config = dict(
    n_layer=26,
    d_model=256,
    n_head=3,
    n_kv_head=3,
    head_dim=128,
    d_mlp=1024,
    vocab_size=1024,
    activation='gelu',
    norm='layernorm',
    norm_place='pre',
    norm_eps=1e-06,
    positions='rope',
    rope_base=4220.0,
    rope_fraction=0.25,
    qk_norm=False,
    attn_scale=0.0884,
    bias='all',
    tie_embeddings=False,
    parallel_block=True,
    init='normal',
    init_std_qkv=0.0352,
    init_std_o=0.00399,
    init_std_up=0.0352,
    init_std_down=0.00244,
    optimizer='adam_atan2',
    lr=0.00134,
    beta1=0.9,
    beta2=0.95,
    weight_decay=0.097,
    lr_head=0.00887,
    grad_clip=1.0,
    warmup_steps=236,
    schedule='wsd',
    decay_fraction=0.684,
    decay_shape='linear',
    final_lr_fraction=0.02,
    batch_tokens=131072,
    seq_len=512,
    doc_mask=False,
    train_tokens=925300000,
    steps=7060,
    dataset='wikipedia_en',
)
Each number is 500 + 50 x the weight over the matrix's rms, rounded and kept within 0 to 999. Layers, rows and columns count from 0. Numbers have three digits each.

# v: layer 8 attention value, 384x256, rms 0.0486, rows 228-254, columns 0-255
# o: layer 8 attention output (transposed), 384x256, rms 0.0488, rows 228-254, columns 0-255
v228:478485508482499614436509506591521514514547530443501462496566459523449525462507529515554649476532458423544462506507560528391481553475469470511498548482422476492545487477479534499449556503518501468556476460464437475512447535405436471406647501570368534562419510431540491484478479582491542408502674544495454487477502508467506488538624490594520512477577483455459529596560518506415514475477444473469536529474471569538539480480569387553502543583519562435493537454522462512493554446448471517372464571566465489522527512546515531523520547540537529563514512469518498471522480424502450525550382476492514469452406497540498472589546468459506560437534490511477478530506500498506593494438564580499496522472539428476459508479518484465536555413466445515546505507497547555476567565528540
o228:507492445525473505624444506443553485484535436513446487477416469554493565511550519520411404544440508590453515528481502486562467464494472511559611585575542537485449534581517427550465414548533532547508559558551478502473492529536584453597492425543528474506538505574526562534506475395482432497543448498542416483462555479454518498498495497475423531504434489518464506456471464504484542451513535501548491524461482499530481481484414528489419489385434465544499474423594493494482524614555487469553500501462537564441485504445534507493507433529533445520379550567513501473532498531523461494434557478539531543507471482533478488470480515510502461480486553465562550531435610463506476495536446527478508486522419578522466447559512432519625467519471556431505504483488561445476515508535531
v229:482525511499504609428524430505521554487519442498418516470480431506484455495489482541451530515456483469518465559520407477671477479498446448625462471528539459455473487546517495506527545504452621601423616488509447415476490528523461517569441476463530514482503455526495462402493504498495469447467427581556489517476498515452548501498534438441513571531432555483403476585535490512428437526504431483551429524466558592497477483475499418546469541470509432534537500463430501508555443496463507505488504580522470514413563494438497494533548494546462477563481498518493461451483518496511530538605423485486458515469427478529534462466538506545453527498490548501490463497447480586500487454418496517510505528463473555486508517424523415546472445536433560462446541462541479504553466453596449
o229:564494501548467504483495548490408462480447478509550445543562629463495486565582477450496462461476514518426556518492525471460532494540532582485515473415403544492493500463449490439478444499547449476497470497549518514550498491523541427503511499601469464523469514526470496515503535520504555460543577531533490451497497479509402551526562569505538478487543519450568510481455487480510499484429508546500519468539494432494560452461540506447467483487517477513383461458529514494431472525480508570505536466449466495470486491510484564589506477482516556474519510523495508452478520545441531447490592558540561529554458484458477558488453526498513469479475466503560522531505466505503484568541519550538437583565493493522380466546465516484516621507533455553509536530468451467496407538409522
v230:498500498533493482371428445489521478471506507545525466526578474510505318511543555401504432369485474587514419516400510490592432436442441556524472528499566486511544516566548526435483490506515456519512453467541531490547551489452490511464432458514538534578457506543617519471454491464471479477532495482517495543528464414529475495488478478415422523542534560442524521494521579421493482499536488556574495488474503482620458588441391475488491529512529397490501507459520506501414532493544447491431498439545508555526465507527503492415463437484486525525541413504517501449498497481496541527570473562483594586536388493563508622506540482397478495506532480527498486494528453477503467511507532475466487515498471495472507536520514527487476506495362486533453534439497494486419506483445478
o230:524559469491511440460582493501493449445502481443477557436447563497463497545468458580544506555503455422484576486588497421429474597456509482443560477481463543572438490493419425596506455507485503551524480505498522487473497416628518437572563474516542536490467482502532415537465519567561516532529482547469524367521563520521542453541553501476511502501489451547467453462491525503516570461489559472569535462577462466488512382503421443442580527465546525463444572516495427531513521433448548471538507575456464480533578537497607454530604511503518523456467521436500517549540524526526449562391584477478452463451478465503498490570529557579467536432492497417527506549433436535452478409507464444516431517468541562497504528478436493525514504546523567438567468520520491540467515525533507
v231:497475513606496501433477401465494546492503415560564461502392495437493542465456462546518444540523447539593513522530479509520470486649459445510557476481483467440460543496487475582436485490471414542508548409460519484524482532460487502430654649502487500497490389473563594559483467543559617528468540520489473456525573597430528498496504525522493592499473520550452505446425574440602421584491443500464498554484496481592443510546542423531550549478407456530536556544425521526605532469441501472400544439503518529498489519490473566458597542508347558569542453454473516565508486507492478466409567478506531484544445435482483492472480482477433505577539565522551515550413529408530476544527477455467450422577526523559448489480472519506493471525512526499471500500480488472542490478599487
o231:500501458499560487587452597498534479478474562499460566455404538552526422473569528508445542486579510418388503438474531541464560557470473449506486531578482517500504542597505445541493515468545467454601536483468474422471524553550402440454568491456484551502482509572474472445516478462362459484485434462520498502435422509529512486574465476499521495567398585455626556612454491499483562480527512508500511495489471493369564436494508511450453476474575462559541491495499501522455448541539417511566546489474441454458508439550546439575458400450535487522563512523571520404465572542579507515465565560510544364470497534470507487522482553482553505480528446562532502483499442493464492541463548544533501522508441499517504448543487459509584500431524453535499456504496567532515551534491538
v232:531553512468450568431495452579458593467527537585518479485477503506473461545544541437508397515500572460510479523485593502418522414472447488530486475529550467479413491395551510451490480492552537453459379478614534588474462561473483489411497516536564431500567516496473461584465518545390514542532522453517553527446455461460502569413472472545477546472495505591488470578525476530558491563409497459469530452491513443465476542574501514446460590541518414501467470483532520477423445521415453526505506478470531516441540479557519452458549558591537460494507521483516511542469460475557540443551484509454469539535470452518472461494437566475505510605406549520477497496518517403466492513574509447443460525508498496446566496519453482442587456436527480451497530481491432607471505495503507
o232:523579502484559485445445536430489517510458545454529463492480564483486577478454415537600528479495511432481448494494485435446482568457529481578475443582458442504490501578457476516565457471510495593619460529464539488492468436464417554491525527464454489406456554411588472519454496480589562548475510506479524488594588491383413467560460520492477415467570513568460486477518501488524528469456441510513501527457482566549523457480569475567543462517488482514477435536560533566491539479563558437437463513518467554529468521445524489538496452435446466528513416495604410508500559498429497480483447500534552475604547507506547458470486490547535556407495516401467513456497467498472498461568516512573570489475519509386477450550472529580550518541482550568538469542533512484518496609490502
v233:557552485601493508479466512463516550399433479508453514559479454533506475517526523510498489532524532480530545405477437527389495398527514444498529515536576468496463341515544507593504509510507594500502460578539556555521549513561554476540451390464484499383569530574497439512457470451493537522486514461493517553503465522452497467475523500472543570492419442549461436552473530529503483563440470459476481485550506523558484357619583464470532519566460559486492465527432618464518426464465548478557547544515493487495465556510507444547533504440470431605441524505509459481531481499532544533415477548436560455533472479573473467560442514439420536494525520370526464439540514401522473550523576498507491527584493448481581507524502553568551510458609494493392535477445481478538374495478508
o233:454555591516538567479488558540435470636595535518523424508523619477491626583489450443563485420524533489411470443453482502478506531394541451533382382493412517413474568486507539447522496460562483532534439478466468508528431403481436554420581548505541496486423583435498534527498556567454588461513559555530502470562596508475433483449446557476457456501499585516458487480607496515539533478487441536532510590487456478491449545477585437502516460509507464447547476467565519586474503447432494509450492483500514466551562524452523548479472511506453527459542396478492499547461538512410499550503517528549481476481482439379568488528451465506555497480480446578525562536404442521442549440581519508521528521501500447458465452512421423436511576495538498513530468584567533574461563603543507
v234:459505545570505580476406475442498525527556445454446530469475504479479442512482539495483530543560478430543511463447476550597494472515512371487431549526480510526522487496508533407470570538531586556546463548486601431586530455575584523484456542404524554403568571460476550446525503444510549436505501580553473466436494561532509495483529492641473502500453510483541419472441489470623340560549493552511510479416531402480529513378617545444490466539448454529418525506475637515547498462439412471496525549435566472464521552436502470542453544447513555496500564488537541494574547517466555530441542582558584461550451433580450464368472423548455473562516477408439419557540488525480476346585550435464405488530466463446468475556423465600506476517565432510522560461528500486502542511452538
o234:473442473477560371521505499486491565523508482507552517535485586518535560530620430445544571391607489532390614528517552521501518484491476566486543308565429437450545487460474437414479497455443385543404524422470449365391383522467480546542476469460479523534490555674398431404558498540464542495471508519494557512620629514533486528513531567425450481556571507558408511549497524587588437504497486440513447547552578523609502464475558480458449529532558479371610454537446514510469502509390530482446578428421411484508482490521448583493524487540595463452515472503560375550437545505483540522506521511499530555509514452419582462553529521579502527442502517639541504499522525515525537507523508469506492520526516488538471510439507470470471583496547528485495393474420471522516429549458520
v235:456480460461461532380464546524383518471543475468472549514544520439469491528543417515499489411548469532455434536583579522502541496533429467622540452429582497466483451414533474351510492559520525545519411481559434455574551427621519522599614499623503439487583481546518435563380579524482582501432552485523541495453490528537471552514498473605579464493568620494526506533465546416485508485451532433525523562499489520477515544481428512404409417468416477456485451489566505538434504521629508526480557476543504586427596433528522483504511623483557597463463499466464604548553521425495532401539592424522477469465510426551486456554518540506500488530520458571551530505495451572521531497413536537474511431510479459447535499482557582491485485475474529579420526447511462527484452486444584
o235:526424426457505507464603439419595555556479543564531510453490462528458503413449522502488464557418478508558548509481405471438540562472467572504527482621459568519479567464429556557451499471497502494535479482424593520396572587512490521530473508510512569433549503533550489384455464453538519478485458497456491499489552502473553502459460515427493560502563550522537491376470450476536508526522504542559475442486415440559443498588524518541540536473552515536416507426447494416527548561472503476504444539514532466557434544506474501602509438486522527477492479480594368505489496562493456582498554479513595553542441492599561550366445406562439451429462449439592434529520491510450435489504517514424476614445524605603430552563463474561518493480473462424484542576457514516536445494558497
v236:526442546450493480538467489536527446538556421465574422520508488521501501408533513510512541459526398523507507512557497482529458504402488555431529400551472420536533453496456542526533497568321458554493502480438462501525564521541525545447452438443505507490502536562423529541526534527456504481529426513445513440516551421371494580518516507391553438570507561526494434395530447464502478468521504558452455451469571415451553504469518588410465428421523492461575518550559545484517501576495507494482480524472516447504562553540483444596549453536487542428505490507496524550584485451497587541410521556492518427512446551563509451510538365577629542385552462540522402544517478601385503460507469421424497459588412478519470580538502495486440510510426490653549478489427507519571567446473486
o236:415448388528507462559611522458514501567508461581546587434486512407502551551443483457494486540405441534517508619396538511560473486592394418557490432543538473509576484502546476409456561497545490340398501509573489552452459479503527546594500515413572458537494478484468467426506566558506496488467448415619478499458452572507533531585627523493505542464531433486560525408433588466564516468588442389437574612520507495612533430470525506487479491555540570562529535490374409548555571396407390544544607494504544494410454505482424527420525581474558550467489555557482545508539493553463488473604380530384553548465587489520457518565509591457405509516490507464413497557474561507592493513458478538443399526462517393538592532483489521432434422449552465416465490527490449419507464460495467
v237:488477494438482590506574524486563541459428480545516452514535478511516487505536529457518439473531537357487437529501392501480521549400513435559508519541484461485438440465512456523503471444492427560428430525485541565549524547488488485489435430493498501579463498507483443518434463448428493456487492576435503440477477499477441516523522529439451479543535463470488545544554504490515464482408458523486575508515485488541554470528432475523481546517401510472560475504531548486578454540487454543511444535451508488547488612482522515444532574508502469499495501516481572510463516436538506501534540629402409575435514498482434609412553572590545522443467532517538496501432543481479507464468465543494436544478457499455549517549474498476523488531434437505489537429459536510568613452533443
o237:563579478518551498436452504539445471469477451419508517498495534472459528514485429446503515501463457579469499479549510464500444493516492496515490525447508468549515511602471500586517483419577504491584449441613565401493386395517472405538492552492449541525470509417536546522482464553483523601504523464569559481444568457535476543509469543509534509443497514485546461453555535494455506504630513517520452545415481547609471484463561503522470468482529492499440594520530543522500531526540505453429573521513455532426567503420568563500515512440503489528444541423543482499494488604480494553525457499565585426501408512558532462508450500476471471513519494369413500492460466503500529522602544456479573494480598517457440511476500529457560442448499474394486450522574498517527432567440489
v238:499519489476492538535419542396463537541544496513409479512520421433529497527443433489487524493527522508470502525481526552477378416616488473471485511483642543513466545502500490471426516505509505553501418451613470478503454608514565505550495518613570494497489490501487428457532440461464552497503464399502532416513553552483503479505531420444489629430519485464450450577563512538523539533478413486528462554542492396498415453411554494476578453515463524531539546501554548470595473485427518492556396399500554507513493476571482556421540519445505446585511484450508519524518507472458486474519484395492558365544528434559500498471519508580453490547582464416527511475478539480512507553496458518541523536434561532519438436494551490527470467401498528523497519531506479417553520516359518
o238:477414533450578499595522505546513419537539416504608475506530516446504502490557535460468487490501481452443532504444423465514535518415511593516576474455424430451520586484551531542471492524493476468532545479476414510526538453512453518436617560498385555478519586573527499554404527511572514448496513516459543546532513439448471535445440534550492527554484563492575436502539380511496452487517503518529394499572461571435515585508415531536456478474530490449480535439450443574485565497480462530490561528558446372471537472535543485458566418470516528500516477492394484482465472532582522450488435551540492557487506523465557502505467495486533461497449499601548489493473473517530479403444547468560482451575418495546497500522457537486483512558464465526498518520555435562535458510516513
v239:488510519433524554474573508572476449470508435530508548584546491464470510512466462526480478521482582526524525528454484558411543544550559526517492534488552538548466455511477475563528498443522470463499431519539521534606565511506500480549537493380557500495503469435491490345482473488508549560423384527494477529577527471495562504518559611517409515489558427557533496460490462505475616473619521442507569452545476561540490563471520577492545528453423583501515507478433420546539477508463505471502503519499552529382467499574487475424500533480501513449548513442505512479548439468549455452369463521535508440593577467442511453485458447535464442502515520459526542426543540567514497441471449413541450474491526468557464408514532464546428516475620515528547500500578502485402475525502521
o239:464511487471505506489487544464601510507560569528532526537487422450537497484481542583450440514487504483588513511495495595511440599599509449437481473396546427509512452488515552456537584540411512426513584432559471444489522471496479569422494533570422483605527576544443557531525478424499424453510503512507569497524415492550488407506430501492521443449534557502567521544504503515467431536444495503489557545391435503484559546479479498502472545478437444546549567491410568463520477437539502469551448577498530511520455465518470452454520491552516555467580535521421433552440569464499531450552566432492510443399528616502465458604495513457506541588543564483436395508472398452525555494503552521513579484521534457491483503476536576467490451488422468504413500471523481518547523483438493
v240:500456469469492455465475503646451487489544541468542472476524495521472492523486591533499548564408465505493507430529639481630486449526486497509497509434564453491483530518468578445390530465512540489508563510477538488546431414531513511484446541440535461477526466491478498498528476461480554574564473490480516544590537481419453591535456439520472613513473430496397466463509542575576508527465427469629558565473465515446580416571557483462553511546450469513426559456406567538487542421554626494497485510406456557481481522509520484502530528448517501462488577468402516552483501556510429446475537482485475509594556466583491493547462470482572555545479592545569433439506493406544493460494511451463508467485457468536442478467505473421490524388484526489543484486482527486548575456607479
o240:465521551531479568499545453581525534452542457581477496440515584489522483532474534510476473552533586478526404585579438482519477490439483554433450447572548490468513495605515424439533447607511520501523534462551468548521539460436542468456489407501475467387456552580501539559408510569458502423456498534479428511493504515516509489494549466520531484406471578545642425592484507515568433467445478520481443503556452423473464542432539508462476428409562418554494401505601479476560477483475455490510414506568484490528481508520596543555480501504496435486519462506546490502453541552523542578574480542546541447526481512443465500459525473513559495425459511522465543594466449469460482512546439502527481458493455509589491419542555464537496459551534468545434525498491492570570497543517423
v241:535535527539607410543446534418530587506500381500475532510604506560495450486494414505500399583531426418442406476541534549497521449586527413563515540508465552536511431450521581514519526511512547500492505518443552494513541537528571523625495502423518473575534535590506487557413507478411403562493429648480561463458440560454451471488437443423489492536496402413564494458537493492476537589491511489536426512500498486538553501517471459429500521502531493474565491532492563513400428454442572406553434483475491421582549454482483481525439505499456514548527470531510462484530536556534525473559549478488403522526468494496557349560565486476503501533476591424510401462544508683513539475589549440456430500525504420491497562485526584465446441483544591520450537491444512418484395455595518
o241:547609502487449573443558491563507424567455517518510473522575476510514483563453502456548530445447495521466490526478490491425497509416424493461371464529442576395556469474523462493495525522451456503395537450520586530406529469522499430479493541492449518531536547486498337500520520578398482427498524497558436497613607429516519527528472536476521490489595567523513453490467463531594503487512451520528566581526591495575606461478634468434490525578467409463553483459497505484497505386542438574399517497440521596465478554447533601460480539493513542474521403472434497591572429422450501589479527490539479476479504490468440532491474559608466485607567355500456495496534493506487456477415528482586495531493519472576469455492510508545444564536489413548533389533575492573455452493460638
v242:488333447526476651519498537523451508572482565500472568435565516464506489503551528542470502458582519512578521484509499505585560520583446462427490460450356512536522572480484529455435454562425539462465510498590489456469432492555565454416621522430501507477465509503490595608587480562503472578537506480541467527465529456627490461478483566509526437523449484511603531462547511555486563438493532472458561424449404510533549598445432516555421473515468448513464562453440505496505569500520564597459485522505591582429468504490458527445549542391453531474505524496524558547457449509426531587453554435549527572487475469456483598458447553466441416527507461539462566623394471424492497564457482534521444469522473529431536354541491470551583521428539520543529454620545504477483557483420517
o242:581491528499494397511527401480437600392535498523580538493478466515492414420424495509471558511485402544467489481433500612612423513435550545453608482525580451522427569535438502455541579393438457537444542506442502527513589525501488444563542514559487584433534403559529546397504530355497475445507488584483550491409462554486514566436519506520521529496523558468438534545471489459488362667551551533476353509522519416428486451549492477555539588435503576486578478536511548437520570502492422488536531514514396474519503530494494389540539429476592470509478461508509514459496533516526524427560506484447488553468550530517501521511582455554569476508416575545549486461549486511465493519458451479451568487558471538505516527409524483544473478530544473399486486421408563483492502464552536
v243:544629487587477572409510413488551511434500457514485539482606513479490553471555520436539441495471550503508544537533563511464584465529414480489554486521554577474554437542534528519564485513493431469516463464568479542563549496443482532469425389542560544532576477565419506525528515544469478502455489473554527524532495506485530516503334480416589495462547465498493431395495503542480461487538525445520342514535483536424475581536475517491455447560519536524533549516554454490459505544534477480541476409538457513417549526600523457438521444536388529498495498535613476509505482488494552436468554458503431474437453443470496523543464552497418502516540457491518473530505463535495506492503531548464486430477526471465503447510504457488484494551474544453546490604481516553560492501477513
o243:539501448509450514512518523550458531558503555540509506573498521493543506538399426521527550481447480422455488453388368386517535527574505474578475505508493454503484526470543474477510519454488498608531492456527545481450491434468541499507539666473475501489471560479510420509505529496527552418493498474518523491479431545452536514532479447482492496512569516480518585483481487477452589509437462517472555435457475488525478506461525478480547572434475519444506479446486483576514547503584575439572482631609515465478538519534523434443512525490455509466509398479456477524449534507426459480463434515464437593520487505507499508542536500514559542508413486418463485461550503448493543503513490557564621585494532489494516492516439537542513516509465506588483527547530525440442476469509554
v244:522509476385537515424467513582542471528512486515490452501487499521546464525550504463490514450409527514529456401534482481508423499469484574552517568508487526486550524483546475527582420479458439576440441538559551552528532562518507516532568468626528568568421468522485427538484591554498518467492438347490558490490531510435510505496479387503585441479599425536438502439392491490557483455466539497489361493504484536600531485556467469480506426540401570496437482589564516462435492523600379557492609436533491498564508468426496487442450455554562567477489509559509423491510603573494533531446518472529545583543480486522586505557471525439513519446491511572486567459447406479507496480452423441411528440423525570493457487428450456517512523501472488525505521457472505435475480448493507
o244:509529417548440478536553512427431499415482463517539492479538490456410499492487478496547464563550410543429505557511424474478631508509558528518474431511509663515503535483512511520531414505519560421527483516542501520515601449459482513477487471465526428551492483470515584561479465462538541529451529489491490492518422542533544501539433449491524587553537521489425517494461571468494579473450527468596591526522563526448422402396458587550511494505548498458478519490440457496510511470465485405512503542517530506541571531457570497569553450457484486473450463450529526533479527389436453566536535475413476487549593503514494601434533506466433479476427443416465482529446581547494425451519579615565551527512479501544497482536539540466503545528455583434514490536495434406482500486518448
v245:506429530441467420412503462497593468458503455488561562446442432579541456546477444549476540463493522500560334461528466515570528537536601504594494429510657495530548543456494512490523526551501580575508567455423465557469443476420506507562520501477475540376515506572402503521482456525510439466546351489546445454511525457536321559436590372571480527470449546397610466493543534454544476447475490553512484486481543508416532504358484541543519558478443566480592544501481445471540482491510561578581620444548486498443586429516487541548495542389518450444532471488553454421486487502519483541521544519528534447430570514519414564567505494566376507524475485483538626481424508522533473447444509525481548510496546530494489428466498537494518470578494428446585539453483498450549421426582579
o245:530458437524517503396512524517383474575474481539516462551591555436488543427552577486456469548485450479464572557459403437422526458524498574560507480486529519508463512462461469484461525430427462489453524480499476439542559513580537489443542525464592536553498455459450501513635520549507513499451558465438607455559447482488586530553523617568509504447565588342572543539626481507445462508491604497509454476499456473456500510546510474415628473613513394580457389510647599608546520528390385437409532416519448536401440473477462533544498513527567507514441535433453514516389494533501543474431510479479428533466526532525564511465492518470550465537527478541499475562602490480486494481520487572450455566538459464488439447515480518544422570546472526492532495454486514470524448486543489
v246:506451491529483471529451596572490444536486409471504522444594522566508579442506516562502560415524506555478502506558455484535403495525463449438553430500570527495511482517513508449571526578364505438494552506464440465500582578476565496440389480482536518566612444542367509469578538351516499548507511535558439409507505425493532546516531584558578430506544563513533411435438397534569510512521583533445446481473537347417610501422491512440532448457536464489561521463466559464452484474437436477552419453533389457377524552527491468658510449526477512485573478498487496472601586520378586526521411471430472482453498523570467478569572545471530450354470483424490472536466502532456536542513594515427508524511439572545510487497466545496448509489554455575519479515434509430611523445500550
o246:444402398493474450528598475483464595600445510595574544534506479520492503492396494437522551496486439575635562502388503484504531478592507514508440483496530511490444451445505507494426525476556593504362550547477534567433498443531583555601510619498509495615498451498531517533490647539542464416460386416493520528428443589500421598525530456438461531536479396468557531463490485443445467569579415388478532576520532533511487424484558572487480528520504509546478411586498508502500594471378452630542630458500543510455443519483410610330495493544520539544380562525450565480527414600529523476576424524490465576460533484515409524501524515483512501584526518577458350572559512449529511464463382510538493502554529379482528524456629473348397413508488512478487520513527511446537420397465492
v247:483514456593487404423420415520501537437535567540544501573587489506538494460477539491481629485479456512503542515471518509583446519505492513534512453540593441555457506521605486501480525474524478554574404481440486478462445567441522524459515546535391541507445603442579519430482525580550514507608494447537445521540538464472504433470568549444485489437359412463475512589470513503478564468470546523492432456498494505601456478577409448446502571529481478479516515523516317490579530527540500528598496604566501493449459508533454511517556481449501487450455490498472530478473435506572517470447456514478476482434571550566497546410510501559556573506455488576536561516478366424526501573513503450568517601465510500460506477516432523459499550469503484332540544460495558508508560475470450
o247:403562542427507487567466547511497554521461429441444478448494514501364509584522505540441395497521507526465459447572538553547482488357533533538547548446498427441517550452373427505459554516478494405409555553530454577529537479514507637547452440396496460477543529575529491553526494526445525525500455603512493482389465559494454521588465501558481457488451502412487567409537471422425507487474552479505461498572541481351484546491496504481472513508525467619494581517460416471597445484542522516436539536485528491510551467439564442459556548527496430487473597519478504568494531564467559464390469517527492514530423469439537478531487538481515576400550561462486601499459522489406483483562588488452485438451562475471465540557489469592580491529563530547513575482464505506526593513501427
v248:528459514466458611511460594420552508454491488603493481489520487549553558600534422472520549462662511443534419439521486560496519586531502519551568509465536548507489460430526454538465482540462475427522545511531457597459481462572514523507443514411387421473504465546432545529475520603510537523585493446503461477459476487473436417536576454489528456490418539484525455538438549463472493438605477438437483427501479518536507485528473445545444537543490520464508479562509530481443513578534533479498439449507599465494408443588506463505516451501525531523482521501451490603511596559498531457455568615509519489530513476572484612483430588497502502435454424485511505499439531549547516505506435518433550548496562564468592520465519459539479524459416533505521487479475504543503502545525543
o248:440537484568606596517509415502454543538509556450535603515543445469497500476432500523551457520521445550433546419466482445507424440482458491424519468525497573460512523556494547486473546439556479568522509565452478461552549540487488551503590484553532472487561502441569415506503457533446458538428554487498615478445505517517476480509461563446477547555526513434446524438528475557451513556497477515475489539393481528455501545505504573517501462491509487536495498518502462517597546447458528481496531430489450566512550595469446479484498499388478432489542513420501471433472423523482458587497472463431419430529494443532535513473464449582566443436458478435506539509528540484451480559522543431508480570620509457472436564596452500524503557443522470474550491498524567477541535517533561
v249:519451487362477570476438480514438550590538558489512394545535539525432432525470508460462476470476531503483541502509640519510550373495504480461466491444474513554443482516521516412608453514520533492514550494518463398530533492502521504438547545491462539436580573505566536551497513371474533520528542552529532501566493513603586515506505540491486545517532517448514480597500458568587514484539486460528503501514510549433557574491636450449548505538382539460499529461491526520451421588532525474504575504478468499488500414393532556471474507443534553451509596429535430526441551512483540542466589508517498526477525451466532490404449467448456482510509519491582463484438482508463483455479490545566463409489333422530569478503544497495532463445506475583325440418521510606529558436379531
o249:526561556545489402519373438471544431434529515577556521454489477490429617538517465472468505479585483463478519510551402465480425549474503567465503428546512467538470513440503600475566453480489500487438374516487608538488404441444502493506517483477497549450509474574420466459471447489543534520554466606434476605444601521450494445484495547541565516466485529551445465562453495548464503598455548494379510507482514404507421485471587439480485573501548422465380440437519488469483523510416511481466465474582475457500391589566492529486422510472524448509528446548638430543512515446462567482583514440521599459503523577532613487510492479557500552531431504599459503463523425563559680436537506474490465503487566512468491504485490595524597508467412543500517534504524497519453478519547476
v250:463426480462492464526530413465457486428517536481475531504489560440494547639482423442507502541551463556577532502408620485436492610495504463584547483511525460496456454478513503599413522449443492509547467526515537553516477476493507509524397530510556512438486394441558483513467516475508414547408488542456571442525505484569462574517506547536436454510499495635520495543532499507456501498524551446470513511474527370444479464529428549455490508536506476524576497489485544521555435485474538514489478458415491510548457463577500536539513506590423536504527533516423557473529431455518479493480515648494487513457516562457528457491480509464521418375527506542504465484495501439525517463538509406499436476535510515479563513602521460552439553536517506533506537479513474518511490554503529
o250:460505530442517519491440492458586494541446543428452494442441453483593482477556551616573481519502514508537471529586549586533417471455570450390457546538498467491475464618510486494444478556513506498546481460437554381483466537532451504475417521457492470524483544419443506467490479509461548557558514514503567551529511454495457509509452457519464542538497542517520519490522548465533530488505453492497584482431453544505566558483506457510513480465480623514447491570516468439501473512512480505528497486488530506483527562488548511461488458419532486463646485444523421567538597471522477498476480505471535434518505458527464404530482511543509543542484522457513519516491564485468483593531485524552469505460541440468487522438426561494480450529569466442476416541437465602478555492483530
v251:442454494467569529454468443500496481504521561517385490518463501461483582484523473518517372480535484524512599597486472557419528556516490482554552476408478509503511447481458522513530463574484484490552555473504467581471523497488505519436497555516499460511502466485414609567645593413476591551498539564503629470468521512538498490527507505576376465538479571569447456528347446573508483583511589551471512509460480434560468514485517515484517340525523450531494485450543551473523514425488613533496493426438507498567435505482519435495405408437492486422504504538499471498531518461423594482497500514549528525528476501556517454456535554501530394521479529389440559457545423509509535535478543457475481493493481488453527451522502494540519463495537549571496493563442557547568605446421529
o251:432409424536499517611453476463470476516437508510565513452545423537480457568436542558539550547594495497517485433481538496531540408487546439440525532538470570517476502562503564497473570503500412474527459571424573502442468519542530557488480506427529555525469463581503472405414439468544445465521403455452441500496513456515530533442513497497516545600502391528451523535467579444537502549524362462508444538517527500513425489554548484526530470480516557476569605515463473396525470512428489555486494440526596499494484561514452566366565442540554502510520551527539527542518516569525558464519511492515566520436559430497406489519519514557568530492583549550472351467510520506442544539468431522559527439523491490471457573506447468472440490488517470525539497438503462371452519545526569
v252:532499518562498423459407452443463484538459562559452487407585534490420494506619484451476452525419475519510503518450469467644462420415481540494517398457592498490548414424544480429463462491532503475446512551501517548495526474429485499488521445556417520473453544551486378557513468609436487455607558529455464491528484581548447563527445469477508421480522486467472482501463530479492435544487637539445459557500481578482544536479467512525427459445469387470530483405521479471532522508593542476434482562500509495575500533443560463558428399524525477491511510457559448496506528497452544493488548496512464502518484514546555567595476523403508494548439511514511494487595500604514467566484569501418489576486548581428500500477533547509632459492480566583472448571446476492524490443554586
o252:542572434534507580446542459563432484480516521575438527509495551510496515494324537532525533504547602507554488541468482377453527541591497548483487462577506516597461550500422503456535443536406501502441463524509488531513440513544475443515503481427543527428446449494447477442488549432516631476488407421539474460471556389577581545489528454498474562577501524436478513441454505528510565564449463481591480432579537460454477546549593428552552452515583481484520528528473457505488543541456575564528459475459491610470520560471517489467530490477471490474428434543509513557546473561506496576468555455478516521533471546482502534432565441568503482465490469435507535487514516499424470453489499506577496486525482468505432517471411381498575537512481454511619510546514505468473477515585465
v253:506481482515479522532508502567427513577493487506391567480554509489526537475512453436477519461458510572597534482528559435526509570428400497534501580470538560445512435438531394525414509460567462513501449491521438481417550457441478474547585454540502515465526537486602455439461529477558548536459439506483587494459500521571476512484514510610540480497492582594501486532480522452528417559539499537446549526465482497571539549563437436497556526502502543527417527477547418495404459433560417644508520408439595554394518490464498500478514463411441520422507491508461542516470456547471455394528449585508518493486443491432517507535472521482544423506477471520523517487402494494559450602541491486553614542509532579481500356461517491503491475480528515452537509438559468462430481496457519
o253:517484458557583543483416441445548573551401523451502466485459480518585406477562516623525556521469529464482450519498489528498526517502529534444498483551471603499451495486396492481520497584493553494588578482418482394602594574455493508489459491519523567455479521464522567481453467481567473446572562501489481493495494490455500514470414558467541533557435417492469527423534479455490536541515484499564512425572506515448469458499495543528514425435523488506490490506432520405501543576436558420483410483463478507593537443512493487501522473538554529548539522407461496446534467473567508558457575378469476554567500470539438547456516497484474466422489508445602563439472500543392498488446527547485509402412561587561483562534493531532579551503528480504470520496465504523434530509512526
v254:488461491508527507483487476432473449563506527565463471460479463449513554566504565578492542466456412501519394534513539450505490548543538513500484452473449431518542559514527562405493502593440526571466487445579452551568490533463498540486455551505583499481573485467498536449598532543508506550500496493463582516460493505497602458500536434516535445468508471504421475516518464547450508541516509475459583533463512501513471391456534581533488485534554469535475414501558583465541516489444544510473434562575546509532419467432521389527485479470519442511518547550480465503496599476425510508463526525506513502525385493508551551522462525463510462505612499519400568491501439482458562475427494525465485540512459490477348501544466434525538510451475574481548494513457417511551494562555456
o254:436515498501487528548507480478465461483490459508594584533496503466494511520463482416540471561540449535405510505416484477532538382556555520513491568510526478508483523514443464455481519542491465434529466584456520514474540596491500526521581443528490482511505477562536479432446551415519541468460472578539490454514520523525475595469558477530491548490483552547456466546474584528534487437435447477539475475497476496487469511545470572505469438500513609469525459506498436496466529504530424560509456434398435393513535558539438548505563408464484537475479573519485555557497573512472535463524476540492615513464591453490524514482532527540494475524457474551562490551526507483530437506525448460547498456497488579481498517476378518439399528519536511494417499482493471458578451504428501